From a checkpoint of a small transformer trained on Wikipedia.
Size: 17 layers, width 384, 3 heads of 128, MLP 1536 GELU, vocabulary 8192, 33.3M parameters.
Architecture: LayerNorm before each block, no biases in attention or MLP.
Training: a variant of Muon for these matrices, 872M tokens, 3326 steps.
Each number is 50 + 15 x the weight over the matrix's rms, rounded and kept within 0 to 99. Layers, rows and columns count from 0.

# layer 14 MLP down (transposed), 1536x384, rms 0.063, rows 357-393, columns 288-383
53 50 38 68 56 57 33 73 44 47 22 48 63 54 61 55 70 37 50 57 23 50 54 36 51 44 70 47 16 65 66 52 58 36 61 53 46 46 29 47 23 37 44 49 25 56 56 70 51 67 44 36 46 47 55 36 37 63 45 60 52 49 35 57 47 29 43 51 46 60 71 20 79 76 70 71 60 47 50 58 48 58 44 52 59 73 44 56 32 61 21 65 80 50 67 62
50 36 18 51 74 33 46 45 38 74 21 79 65 54 58 48 66 58 49 29 33 54 79 49 45 16 55 79 61 58 81 73 57 59 53 76 62 30 77 55 69 43 44 65 68 31 51 50 57 59 34 23 46 51 33 60 27 45 51 48 28 52 39 67 36 57 52 59 65 62 25 29 68 60 68 55 60 74 39 61 64 68 48 60 45 58 64 58 67 57 41 36 35 28 26 36
61 64 60 28 58 47 48 88 50 78 44 20 52 63 40 51 29 69 68 56 55 36 44 38 66 59 88 34 61 57 20 29 76 50 54 43 44 63 44 55 71 54 40 86 56 42 68 50 36 81 30 67 72 34 51 62 44 45 44 62 38 30 21 69 32 69 24 66 55 16 43 74 38 59 49 50 34 54 62 42 43 35 46 74 46 70 31 39 42 53 49 58 51 17 46 41
61 57 45 57 52 28 46 51 60 47 63 38 84 41 25 48 48 47 73 55 81 44 35 59 39 43 70 80 46 53 46 67 54 50 41 20 32 21 17 61 35 57 79 73 48 51 32 53 37 62 35 50 52 45 69 44 62 57 51 62 42 56 51 53 55 50 64 24 17 71 20 62 43 73 59 48 54 46 37 63 73 62 42 44 50 61 57 57 20 27 47 64 58 21 74 39
30 60 27 33 54 56 60 55 57 75 21 43 51 45 71 74 64 49 53 43 42 53 39 46 24 44 39 69 65 14 35 58 41 66 62 40 45 48 41 52 57 32 69 40 32 26 60 42 52 43 35 56 42 63 34 51 56 32 44 32 63 59 38 51 55 71 49 58 73 63 46 55 46 39 43 61 44 54 35 57 35 66 39 36 22 54 68 57 44 66 68 49 51 46 65 76
53 60 57 72 50 54 41 73 49 47 54 22 58 34 33 29 33 72 56 35 71 46 41 63 33 65 45 63 63 58 57 20 22 71 54 56 67 60 58 69 52 42 46 70 40 62 21 50 64 50 66 37 53 56 46 65 50 65 67 42 57 44 60 50 63 31 43 21 46 49 41 53 20 63 49 69 49 48 24 63 41 26 53 48 49 73 43 54 66 44 42 63 66 56 66 29
42 38 36 65 87 38 43 58 80 47 39 41 44 34 48 61 59 65 28 52 43 53 66 50 44 46 83 48 40 25 96 44 59 58 66 49 51 57 57 41 74 51 53 69 82 76 63 64 37 40 59 44 20 38 63 52 13 67 43 38 72 75 34 37 43 46 53 57 39 47 53 39 55 34 37 67 33 60 22 42 36 70 28 24 37 35 57 65 51 54 40 60 33 32 62 37
53 37 49 29 79 57 10 44 47 52 53 43 43 28 40 69 47 31 27 42 58 54 60 53 63 44 67 77 48 40 39 20 47 35 23 56 30 41 59 57 69 75 53 73 35 42 61 60 62 39 57 59 60 57 69 32 56 50 49 38 50 39 73 53 50 38 53 50 70 71 64 52 46 66 59 51 30 52 58 48 31 20 51 59 35 56 67 42 45 51 48 27 31 55 59 59
21 56 58 43 45 32 49 37 02 50 56 28 49 33 28 56 67 74 41 65 74 45 61 65 34 45 57 52 62 69 56 37 46 64 40 21 35 48 44 27 62 70 27 85 49 44 46 41 58 48 49 47 51 61 44 57 35 54 47 61 61 61 60 48 44 63 12 43 39 60 80 76 49 37 42 24 23 51 44 51 51 68 32 48 45 34 23 47 65 67 33 72 50 71 59 44
62 55 38 53 62 70 55 61 45 52 42 55 60 44 61 40 35 14 53 46 02 48 33 29 58 58 25 47 55 72 53 87 49 36 45 24 39 44 86 50 39 65 70 48 35 48 49 44 31 62 40 49 48 46 46 61 17 71 44 42 50 11 54 35 53 54 52 48 42 86 46 19 67 57 46 71 74 95 61 38 53 33 46 48 43 55 70 52 43 41 61 53 29 38 41 83
54 48 45 24 31 29 32 42 76 56 56 58 24 65 28 32 45 15 36 64 24 61 79 68 46 64 54 47 52 49 53 59 72 36 77 19 32 71 52 52 54 55 20 60 53 45 28 60 48 78 36 62 35 47 57 37 45 60 72 33 27 29 53 50 38 54 49 27 25 68 29 59 38 69 30 53 37 31 56 64 62 45 59 45 59 72 49 61 60 61 48 59 63 58 87 54
68 34 50 77 45 61 48 54 48 31 38 77 56 51 42 76 32 79 67 44 06 64 41 31 43 47 33 37 60 58 52 32 29 76 41 62 57 17 45 45 56 61 68 48 53 69 54 45 78 33 58 72 14 43 63 53 61 67 55 67 58 60 76 43 45 59 43 51 36 57 41 45 50 43 47 47 63 40 67 42 61 45 57 71 52 43 47 68 63 69 72 25 53 46 53 41
42 46 49 49 39 59 70 45 79 75 39 38 45 66 56 67 54 44 59 51 38 54 44 20 27 42 58 46 35 66 58 74 34 67 54 42 64 79 48 45 71 34 41 41 43 46 45 42 31 51 20 40 31 65 06 18 34 52 25 22 37 63 90 49 48 50 64 51 65 45 50 26 60 70 47 53 56 66 64 43 50 47 44 41 50 33 73 56 50 41 26 64 44 46 41 40
58 53 69 51 53 41 40 48 65 38 54 78 66 56 54 67 41 51 50 50 27 58 43 56 62 39 61 45 75 36 42 43 54 50 63 56 44 52 22 63 45 53 59 69 48 33 66 67 45 37 58 51 51 23 64 83 56 47 39 48 44 56 62 46 40 31 83 31 53 63 54 49 51 31 61 50 54 83 51 80 53 34 61 89 52 55 50 41 48 26 64 51 49 23 56 48
52 34 64 48 31 60 38 54 15 58 69 58 58 66 58 56 54 28 45 22 35 63 19 52 23 57 37 41 48 42 12 70 26 40 67 66 41 51 64 46 49 44 30 35 32 60 52 52 76 57 60 48 37 54 70 57 51 32 53 48 64 46 65 50 64 42 58 43 71 69 53 32 54 59 67 84 68 49 46 65 34 53 45 62 37 65 39 22 58 37 30 46 72 37 44 39
59 75 34 51 47 20 73 66 51 30 43 67 63 60 42 38 50 53 71 85 30 52 66 40 32 34 37 44 53 70 32 76 47 37 53 57 66 59 50 46 39 49 38 49 41 62 60 38 10 41 57 58 68 47 34 59 68 71 52 60 53 73 20 40 17 46 62 39 45 75 58 27 35 10 64 47 26 62 51 24 41 45 65 33 70 29 45 44 35 53 70 56 49 42 53 41
49 72 40 64 57 27 48 63 59 49 53 63 16 44 50 42 51 51 55 38 52 58 58 44 45 53 50 48 20 18 77 50 64 28 45 37 59 25 51 58 32 61 69 43 47 30 57 67 49 80 53 63 44 30 22 34 63 60 31 46 49 29 45 69 66 50 71 32 46 47 37 34 47 66 34 72 56 39 62 55 48 47 38 63 44 58 68 42 62 61 14 54 18 69 52 31
39 44 55 62 29 44 57 41 51 56 65 49 21 73 51 50 52 40 50 46 44 58 63 48 49 59 50 44 62 44 55 61 71 63 53 35 37 78 77 54 42 74 45 30 35 45 42 54 75 37 66 64 76 69 62 39 63 57 65 27 31 35 48 58 46 39 61 35 59 45 46 98 37 40 27 59 66 63 61 60 68 51 35 31 35 77 32 50 45 62 66 39 49 35 45 36
47 56 60 33 41 55 34 24 44 55 27 76 63 50 47 46 40 50 56 58 61 37 44 32 63 75 18 54 46 61 50 53 55 49 58 58 70 83 39 66 50 74 50 53 51 41 63 42 43 50 53 60 45 29 55 71 21 50 50 46 64 44 58 62 70 50 36 36 27 30 38 29 81 44 50 55 51 44 46 12 47 50 38 35 50 28 46 38 35 61 61 50 85 55 58 50
60 56 60 54 44 46 35 64 54 47 49 66 50 71 89 29 44 30 68 71 58 73 73 24 43 61 51 67 52 49 64 30 84 57 59 45 32 78 28 65 52 23 24 22 66 79 54 75 56 43 64 51 46 19 71 88 50 66 74 25 38 53 47 33 35 60 87 26 50 50 72 80 44 33 49 55 49 72 88 31 43 45 51 54 55 60 46 49 73 71 42 60 51 62 50 19
40 57 59 45 32 64 72 36 33 69 58 62 52 48 61 41 77 75 50 39 43 70 63 49 37 69 53 55 75 20 34 29 46 45 39 64 47 35 39 36 52 42 29 62 42 59 51 44 39 49 30 75 62 35 56 71 56 31 48 51 52 52 49 85 39 22 62 52 43 36 41 67 30 25 28 58 48 44 35 34 72 62 35 63 63 44 35 45 62 38 50 27 54 54 80 51
59 46 48 44 64 30 31 45 60 48 64 20 78 45 54 51 46 42 49 41 48 38 61 40 36 46 33 51 43 98 33 56 57 55 51 31 33 43 61 64 52 43 52 50 37 58 13 28 46 46 48 39 33 78 39 59 59 42 35 50 31 26 43 63 75 30 56 35 63 44 63 92 66 45 31 53 66 38 48 45 54 60 60 54 35 30 51 73 53 56 50 46 63 49 37 43
68 46 38 66 60 36 42 68 66 59 49 48 57 50 78 56 34 42 51 66 56 63 56 48 50 27 52 34 67 26 53 36 42 59 67 35 35 47 66 62 50 38 50 59 54 41 87 51 62 74 55 33 61 59 56 06 43 72 62 52 32 37 69 87 46 32 50 69 50 46 50 41 46 34 57 44 67 45 69 35 61 55 60 56 43 29 59 18 40 40 43 52 43 43 54 17
35 59 42 49 61 30 40 63 53 51 50 51 74 25 51 47 27 49 54 56 63 63 76 67 21 62 55 30 40 52 47 45 69 41 49 33 57 62 65 52 50 48 37 71 47 32 43 29 55 63 47 55 65 48 63 37 88 67 24 63 71 53 47 81 53 42 57 67 52 13 48 40 47 15 56 61 53 10 45 73 32 16 66 37 33 65 58 63 37 64 48 09 57 69 30 47
61 41 67 59 49 43 38 70 40 67 44 66 58 34 39 42 56 53 56 32 44 36 58 64 43 66 52 52 42 75 48 45 52 60 64 87 69 62 82 32 41 48 72 15 80 37 78 44 36 65 36 50 41 43 47 41 58 55 47 18 45 41 22 22 68 46 16 31 59 55 36 65 59 28 61 53 71 06 72 55 47 53 47 58 39 40 38 22 30 69 50 65 62 46 33 68
30 79 59 41 63 52 85 72 62 53 40 59 51 39 46 19 52 41 39 20 84 47 51 48 48 52 61 61 58 35 57 54 41 55 51 31 50 66 50 54 60 34 60 22 63 66 67 57 37 24 41 50 67 53 40 66 55 77 58 39 50 41 21 31 51 46 55 89 52 53 43 46 59 29 59 51 20 52 41 51 65 82 62 35 55 43 28 55 49 47 71 55 39 30 67 62
46 53 49 79 48 58 60 63 59 42 57 40 23 49 74 52 46 29 30 47 65 56 80 44 57 31 40 43 48 69 41 54 69 45 56 52 43 82 53 50 61 82 49 58 48 55 41 46 42 73 38 45 24 56 55 50 60 63 58 56 30 47 56 69 36 36 52 46 51 56 54 27 68 64 40 51 43 53 50 62 42 41 57 78 41 48 44 44 76 59 57 37 59 37 26 69
48 43 40 30 28 63 82 82 55 53 46 48 28 43 31 44 20 68 81 42 60 60 53 43 49 40 79 67 57 87 26 43 33 58 52 42 44 40 52 60 49 35 45 38 77 45 51 59 61 42 42 24 42 59 39 60 49 52 35 60 34 50 50 47 48 46 46 67 43 43 50 29 33 27 63 49 25 50 52 37 50 67 57 61 63 30 51 58 66 33 35 45 66 59 57 19
39 61 39 47 64 35 45 67 72 65 65 40 70 65 66 30 57 51 29 38 62 44 34 35 46 41 45 57 45 75 56 41 48 70 58 35 73 58 46 71 44 58 60 45 42 45 38 55 42 45 25 65 52 31 20 47 43 51 39 51 49 52 38 29 70 40 35 66 44 36 38 63 69 54 39 60 35 54 58 52 58 78 68 26 70 25 29 66 62 35 38 43 33 51 64 43
42 47 67 60 45 70 53 63 42 38 64 55 36 57 27 67 61 87 53 57 40 78 45 53 44 39 43 53 57 54 66 56 31 42 38 45 51 47 34 69 55 56 44 44 53 47 52 68 42 59 65 43 54 58 62 49 80 24 54 63 52 50 41 66 43 47 55 46 44 35 46 17 51 32 33 49 52 48 55 64 40 44 57 52 50 53 41 87 20 48 42 72 43 60 42 58
35 58 69 67 40 49 60 58 35 74 63 51 79 70 56 43 49 45 36 50 50 49 70 49 49 52 34 36 72 47 40 87 39 43 62 60 40 48 53 48 51 56 75 52 28 63 45 63 63 45 69 26 45 37 46 44 57 57 48 43 61 53 56 46 43 35 40 40 38 53 49 49 61 44 56 55 51 29 67 55 54 51 54 34 50 43 44 34 45 57 35 38 61 57 45 46
98 45 65 59 34 42 35 23 51 72 51 47 40 41 84 41 29 39 46 39 35 45 49 65 61 23 49 60 14 07 73 46 31 58 87 84 47 38 66 45 54 33 49 46 45 41 67 35 57 49 54 41 67 33 44 69 48 65 30 48 47 57 44 77 26 39 47 01 42 59 34 38 36 38 53 56 42 32 64 43 46 43 77 50 60 35 59 58 41 47 45 56 42 48 66 40
41 68 48 36 49 21 66 84 59 84 49 53 68 41 62 16 55 83 69 55 68 28 60 42 39 44 45 58 50 34 43 35 74 55 31 51 61 66 48 47 73 39 72 65 55 52 67 43 32 49 25 67 47 38 37 55 59 30 13 62 54 64 51 59 43 37 34 49 67 43 54 60 60 63 61 58 25 41 47 61 40 45 35 54 46 82 66 34 60 36 54 39 46 33 57 43
47 58 31 53 50 49 50 32 39 59 83 51 38 52 26 58 56 43 52 55 61 53 55 56 55 36 43 69 39 48 57 70 21 40 39 47 61 66 73 36 58 48 61 49 88 28 64 32 65 68 61 58 40 60 25 37 55 54 79 47 55 46 58 49 71 49 48 74 41 26 46 66 79 59 54 39 49 38 40 59 60 55 33 55 52 53 44 44 63 53 84 86 45 43 51 69
27 27 43 37 42 45 34 39 31 64 57 35 69 67 32 58 75 37 71 45 54 39 67 35 60 40 51 46 52 35 55 48 47 51 65 37 67 71 48 36 74 32 51 59 38 76 29 66 48 19 51 31 80 34 44 66 47 44 76 62 20 56 43 49 35 81 39 71 65 38 40 39 26 54 42 62 52 27 48 54 36 66 60 72 46 50 55 49 68 32 84 51 52 61 43 69
41 55 37 55 31 35 72 74 60 58 52 57 62 46 50 38 58 61 44 80 70 52 66 67 51 69 50 41 48 52 52 61 30 51 27 69 53 53 43 54 64 49 46 10 44 61 63 71 42 48 41 60 66 36 49 36 56 78 54 52 55 33 30 58 57 44 39 39 61 44 86 45 55 30 53 39 43 53 46 60 38 16 26 45 74 42 64 44 31 49 38 48 67 31 37 65
60 49 53 58 77 42 30 49 55 56 76 63 33 59 70 20 43 63 54 41 82 62 51 42 53 71 48 42 67 36 35 47 63 33 57 61 48 49 66 26 36 58 67 40 56 30 36 54 47 33 74 58 42 37 72 53 48 45 55 59 66 65 48 41 54 74 54 51 60 40 61 46 44 47 40 55 57 38 84 28 55 20 48 62 30 65 55 64 60 42 54 19 58 63 42 69
# layer 14 MLP up, 1536x384, rms 0.117, rows 358-393, columns 288-383
60 42 62 42 41 44 99 67 58 68 64 37 57 65 52 42 37 52 53 42 54 27 24 56 59 33 59 35 38 57 50 70 60 40 18 32 73 64 68 69 60 42 41 40 60 61 40 55 62 21 39 64 26 39 72 79 58 60 66 50 68 42 44 52 58 46 54 63 70 24 36 51 46 29 42 39 82 45 30 47 70 64 46 23 72 64 45 41 41 37 68 45 24 79 47 64
54 40 46 43 64 37 74 65 37 57 72 40 42 42 37 40 21 51 43 32 63 64 36 34 43 42 26 56 17 27 28 44 30 49 77 53 64 55 81 77 44 47 36 48 61 54 41 60 56 54 40 34 34 33 31 53 57 29 41 49 40 49 56 81 53 25 52 50 67 62 50 30 35 44 48 75 58 51 58 75 50 61 50 42 27 53 58 56 60 24 64 64 73 76 56 41
67 46 54 52 65 71 44 64 49 55 32 32 36 51 67 58 65 49 62 32 45 55 81 20 59 40 19 40 37 48 64 55 32 30 42 55 54 72 68 35 65 57 30 29 48 45 36 46 78 37 36 42 62 51 30 62 55 51 30 62 28 59 43 57 12 67 43 71 48 46 62 68 40 52 56 48 20 34 41 52 39 43 38 30 65 19 73 36 62 48 40 33 26 67 65 44
61 31 66 64 50 19 49 66 17 40 12 61 48 53 33 43 49 43 55 62 33 59 59 48 62 65 70 41 72 42 57 69 78 35 66 56 44 55 68 15 71 13 48 35 79 51 70 48 51 63 73 56 43 64 53 37 60 64 21 49 49 61 93 25 23 24 32 62 37 49 52 74 68 35 62 48 63 60 65 30 46 64 78 69 66 48 18 53 56 17 66 48 56 42 32 40
57 19 45 75 46 42 36 40 72 63 70 40 31 48 51 80 58 46 24 34 49 41 51 57 59 49 36 53 46 30 40 64 80 55 35 61 51 59 40 32 40 45 42 34 34 61 54 51 41 56 56 73 47 36 35 61 71 47 07 79 37 37 60 43 66 54 60 56 41 50 44 34 66 51 69 68 45 53 67 37 79 39 69 42 37 43 50 58 64 84 78 78 34 64 54 58
45 57 43 40 40 62 77 45 59 64 46 49 44 54 18 56 50 38 58 63 59 72 48 43 58 78 64 51 37 38 44 16 42 34 25 51 52 58 48 54 56 27 49 43 41 62 60 41 61 39 60 54 61 48 59 60 51 53 61 54 36 55 52 55 59 58 50 66 50 38 45 48 45 53 64 32 55 62 40 30 42 41 52 50 73 54 36 29 46 89 34 57 47 77 50 31
48 51 74 42 45 38 52 33 54 37 56 44 23 57 78 53 60 58 62 61 50 43 52 56 53 42 42 43 27 59 60 44 36 54 56 59 44 59 45 49 31 39 55 42 43 18 58 34 55 44 36 61 60 35 45 51 67 69 35 24 65 27 41 49 65 62 47 48 34 50 42 46 43 56 15 55 46 43 30 50 49 66 57 64 53 40 30 55 64 33 46 43 59 33 44 75
60 70 54 48 56 38 39 49 46 38 54 65 55 60 68 59 45 72 14 46 29 35 41 46 45 59 43 51 50 66 82 26 54 49 37 61 38 35 48 53 53 57 61 41 58 45 34 33 42 48 50 23 57 42 42 57 48 67 45 59 36 59 43 75 61 58 39 61 72 78 44 44 53 37 60 37 59 70 43 57 58 57 54 64 53 29 41 13 59 68 66 35 75 71 46 65
43 53 78 54 55 65 50 39 40 76 58 49 40 71 65 37 60 38 40 65 79 50 63 74 30 72 55 57 39 43 36 54 46 40 53 64 54 52 30 68 33 62 75 34 54 63 50 76 28 47 62 41 62 56 50 39 65 24 16 51 59 79 50 27 61 56 30 40 90 53 55 74 30 44 58 53 40 51 44 42 56 52 77 35 77 50 67 26 46 42 34 50 51 46 34 46
23 43 44 47 64 46 37 36 58 39 26 48 43 55 41 32 64 68 65 54 53 36 34 50 35 64 84 56 54 40 54 57 38 50 41 44 49 60 70 51 47 64 83 52 43 48 50 27 55 33 35 73 61 66 45 58 67 39 36 43 46 58 54 65 39 47 35 38 55 52 65 49 67 33 80 44 76 32 73 67 48 61 50 53 34 44 46 35 64 60 30 22 24 52 71 34
82 18 49 29 40 78 63 43 38 31 80 55 77 51 46 57 40 56 65 65 45 52 44 46 42 38 54 73 61 47 50 46 53 57 62 43 29 48 59 65 67 49 09 29 43 44 51 40 62 50 40 88 75 66 53 55 77 38 41 45 55 45 48 65 27 58 44 78 19 54 36 43 66 27 42 62 49 68 48 50 25 40 37 54 21 31 23 56 56 59 45 46 41 62 55 68
46 61 51 59 34 46 25 55 55 30 56 71 44 41 42 16 47 87 69 69 49 45 29 40 43 48 53 55 11 68 40 31 36 32 45 46 27 51 29 39 44 60 44 53 55 45 31 59 81 43 66 37 43 31 51 47 74 47 31 48 88 57 42 75 25 88 78 35 30 43 51 82 27 36 65 64 48 46 18 35 53 57 70 61 66 71 46 23 55 41 50 46 48 58 60 48
35 55 57 64 28 32 61 38 82 76 28 59 51 37 45 42 45 34 40 31 56 58 73 37 43 70 69 40 55 62 66 45 64 31 47 27 63 53 55 64 25 43 19 15 63 65 41 39 27 44 72 65 50 41 64 42 80 41 53 32 50 50 38 85 50 54 46 48 44 62 15 30 30 60 76 65 41 26 70 40 27 63 77 55 58 75 51 44 36 38 45 23 61 41 43 35
58 37 38 93 25 61 30 51 47 36 43 36 24 32 67 60 36 70 33 57 36 62 71 72 50 92 55 49 31 25 35 30 96 65 64 42 63 49 38 29 15 48 66 66 65 58 48 47 32 52 35 37 45 65 55 80 43 33 24 39 66 48 50 60 55 64 60 47 42 38 40 63 73 59 21 85 45 53 54 93 68 55 46 68 55 38 45 51 61 18 28 23 49 27 62 79
29 63 33 54 51 34 51 62 53 55 25 72 32 58 76 61 30 38 69 46 43 46 52 59 62 59 85 52 51 43 42 62 65 50 95 51 34 96 44 83 40 26 61 58 33 61 30 39 69 28 43 79 69 34 56 24 57 66 70 28 18 56 28 26 52 45 39 26 49 41 45 55 52 39 23 62 52 35 58 44 43 58 22 49 43 45 43 54 66 71 39 59 36 51 42 61
49 29 33 35 73 31 44 39 31 68 46 38 37 49 62 69 30 38 69 41 42 49 44 45 48 52 30 51 63 33 63 43 57 82 09 57 60 36 56 51 72 44 38 33 54 41 46 49 77 43 72 59 55 43 37 46 66 38 38 46 57 43 78 37 50 21 54 43 56 48 41 65 65 42 34 39 68 45 66 54 37 39 52 43 75 34 34 53 42 37 90 49 51 29 61 63
60 32 44 40 24 45 53 48 46 28 43 61 47 52 58 98 62 17 53 75 43 51 63 48 33 50 57 44 53 50 66 52 41 56 71 71 68 69 46 29 62 61 57 41 39 46 45 40 63 74 53 64 51 41 67 42 52 74 68 54 40 78 69 15 53 35 08 66 50 51 44 59 64 26 55 40 45 14 54 24 64 45 67 46 30 48 41 67 47 70 44 42 57 55 34 50
46 39 44 56 59 48 47 55 18 60 59 35 44 69 78 51 36 36 56 57 36 52 60 66 55 72 59 54 29 49 62 50 44 61 45 61 46 46 45 61 59 47 37 46 49 38 45 37 70 49 35 33 56 58 31 31 64 41 71 40 72 21 47 46 39 51 68 49 33 82 35 66 50 34 37 47 50 43 46 59 30 60 35 51 51 31 20 52 36 57 70 36 20 39 17 50
44 12 51 66 68 39 77 55 61 54 48 34 57 41 36 35 69 50 60 63 40 49 35 32 55 50 32 41 47 47 55 32 72 64 56 44 59 65 40 28 65 51 67 51 60 57 49 53 47 40 51 82 43 32 35 70 40 44 24 47 47 90 27 55 67 62 38 42 66 48 43 51 63 54 49 17 62 38 25 98 57 38 48 55 65 66 90 41 45 50 71 29 41 54 81 31
56 47 16 51 34 67 49 36 43 69 23 38 66 33 54 86 53 76 58 51 43 60 64 77 52 33 27 19 52 25 24 58 27 53 39 76 50 49 50 56 44 44 49 38 98 61 45 69 55 48 50 27 25 52 52 64 63 82 56 40 54 56 33 70 54 72 51 51 56 51 39 45 50 60 67 56 70 26 53 43 50 52 30 80 22 54 55 54 52 83 58 63 45 19 84 78
49 71 34 61 30 41 74 10 28 50 66 76 29 59 67 52 67 65 66 56 34 43 63 51 44 72 63 40 70 52 61 45 69 41 52 57 49 70 34 59 59 46 48 44 51 47 68 46 33 44 55 40 36 54 63 68 53 58 62 57 48 53 54 25 35 76 47 63 62 75 51 56 36 35 55 53 56 54 46 47 46 49 31 65 66 52 74 53 43 34 58 35 46 33 55 38
42 48 56 30 64 80 33 48 63 46 53 34 50 61 64 46 46 42 29 54 50 35 35 63 44 43 65 69 74 28 31 18 47 43 56 61 61 57 27 37 39 53 48 46 57 35 35 49 55 56 54 33 71 39 43 55 42 56 56 50 36 75 72 35 66 55 29 68 53 62 55 62 61 53 31 61 33 45 34 50 33 36 33 67 60 63 64 32 44 52 53 51 28 38 51 47
39 53 54 44 41 65 44 50 34 52 46 61 19 46 64 90 46 48 37 53 68 49 15 49 55 48 22 47 82 32 46 47 32 47 37 53 26 73 46 26 64 38 39 52 65 51 45 78 66 49 41 39 69 47 32 61 32 46 44 77 45 52 75 69 45 35 45 59 82 56 85 40 72 66 62 73 34 48 57 52 51 47 54 70 34 10 48 57 99 36 53 72 45 78 70 40
29 58 30 41 39 60 74 38 43 73 56 68 60 67 61 53 62 54 50 65 36 53 53 19 58 74 69 57 63 24 76 79 65 22 53 53 51 48 47 68 61 31 60 55 57 78 58 46 18 60 78 24 43 70 61 61 37 21 58 63 35 57 67 33 47 79 53 52 38 57 66 62 15 80 85 33 45 42 43 68 28 78 44 54 37 51 30 61 68 51 35 51 64 56 57 39
39 69 64 46 37 38 44 44 60 44 35 78 74 71 31 23 22 45 58 56 51 41 37 38 54 67 67 57 42 64 57 30 38 52 48 47 24 54 39 55 46 56 56 57 52 56 45 55 59 66 32 57 66 35 42 45 50 55 15 74 77 70 50 49 76 46 39 40 85 58 73 27 54 47 36 67 58 46 52 47 35 28 55 63 51 71 15 74 43 61 56 38 49 62 76 72
56 45 40 48 31 38 57 51 30 39 57 49 41 74 37 40 62 46 61 53 33 22 18 26 74 62 71 70 60 38 46 66 56 81 58 48 59 51 70 58 45 33 67 68 54 72 52 49 56 27 72 49 40 30 03 69 57 47 47 32 31 59 76 53 45 49 62 73 71 45 20 70 21 74 69 13 73 56 50 79 72 40 53 19 56 42 72 65 45 39 32 74 30 63 50 41
57 66 67 52 57 41 49 29 46 46 59 44 52 49 43 43 61 56 38 43 54 46 42 44 45 45 60 59 64 76 57 39 52 50 75 56 39 65 26 41 32 76 60 64 70 47 38 49 55 62 53 73 45 29 38 52 59 39 46 75 67 55 69 56 37 64 52 43 59 48 61 18 73 64 45 41 82 22 26 30 46 59 50 74 61 63 56 41 59 51 56 36 38 69 60 55
67 51 59 51 50 22 30 20 47 44 73 54 43 62 43 60 48 46 53 63 45 32 61 62 48 32 57 30 20 54 24 44 53 44 58 52 47 65 78 51 42 65 26 34 59 61 52 53 75 71 70 57 54 64 46 65 57 42 73 21 54 43 54 53 41 34 64 43 38 46 56 57 53 37 41 61 42 39 53 40 52 41 35 68 50 38 47 61 41 60 35 50 78 36 63 73
46 53 47 10 33 48 25 51 49 70 37 51 71 27 60 69 51 41 56 67 61 21 47 72 51 59 38 36 47 45 29 40 56 43 74 70 63 40 70 52 61 50 52 50 46 28 26 59 18 56 41 23 50 72 31 68 51 53 46 62 43 79 58 41 57 58 49 76 47 43 44 72 53 60 42 80 40 63 47 23 51 46 49 38 46 57 57 57 86 71 39 41 44 53 78 56
47 77 50 64 45 22 41 66 39 39 68 25 50 69 41 52 60 75 73 60 38 47 37 46 60 44 51 49 34 54 58 48 48 57 66 35 89 58 48 63 46 16 37 51 25 27 14 50 40 66 40 36 24 39 46 60 58 48 51 60 39 43 47 66 55 57 49 59 74 38 33 63 62 62 60 58 47 41 71 50 40 74 17 25 49 67 64 50 51 55 45 32 34 45 44 49
67 33 52 59 48 64 48 51 51 49 50 37 36 65 29 47 33 56 34 26 40 56 67 59 68 43 33 53 31 57 55 43 46 49 33 50 59 53 36 49 59 26 48 42 62 62 68 44 79 38 38 38 61 44 38 65 80 57 57 58 60 43 43 34 84 56 89 47 35 88 56 37 25 22 41 61 57 85 38 67 30 37 19 42 50 55 86 53 46 52 47 45 43 40 72 54
35 61 40 44 55 55 33 59 24 35 58 43 51 68 44 59 55 41 76 35 42 77 54 56 54 68 66 29 33 59 55 75 55 32 28 74 32 54 67 53 38 39 54 52 50 43 38 49 59 53 58 39 37 50 52 32 40 73 67 32 69 50 64 43 73 61 46 67 64 72 63 58 41 38 80 20 26 76 58 38 44 32 70 43 53 65 57 23 68 42 44 56 71 59 57 26
59 69 87 19 74 46 89 55 57 62 60 50 77 58 51 70 58 45 57 54 43 44 30 49 69 39 52 24 49 57 46 74 61 60 35 67 47 46 64 46 48 68 47 35 50 52 35 64 42 56 17 46 47 23 58 55 52 62 42 60 32 35 73 77 41 71 42 32 60 48 71 55 30 63 29 47 54 25 67 48 33 52 41 66 57 71 51 43 56 68 30 42 61 63 67 66
56 51 54 61 65 76 42 71 55 54 34 80 42 39 74 44 31 34 49 46 38 37 58 43 41 36 44 57 22 54 74 43 14 65 36 55 49 51 46 37 65 36 49 38 25 70 68 63 49 63 66 61 63 39 72 37 24 50 54 32 38 38 54 45 58 64 34 36 56 40 26 57 58 65 57 49 52 42 49 57 24 56 48 69 69 56 44 58 37 40 59 44 76 21 50 33
71 40 35 47 70 32 19 29 43 57 61 54 43 61 44 54 49 23 46 68 29 72 42 57 39 20 69 68 74 46 23 36 66 53 64 25 58 49 62 35 61 40 59 58 57 37 23 58 61 18 72 51 39 55 42 32 38 55 71 37 28 78 96 20 32 48 43 40 41 61 32 51 22 49 38 49 55 69 61 53 68 24 55 44 44 59 64 59 59 59 55 61 55 43 32 60
62 40 44 42 37 51 51 60 42 64 42 57 13 64 50 64 34 56 48 51 32 50 69 62 60 48 43 60 76 37 56 50 54 51 57 53 60 53 43 68 69 35 55 79 55 49 50 51 69 49 67 39 29 59 35 57 65 78 56 80 55 39 29 60 66 21 59 69 64 41 53 60 23 69 63 35 64 76 40 79 31 58 59 31 60 44 55 40 81 67 35 62 38 43 39 32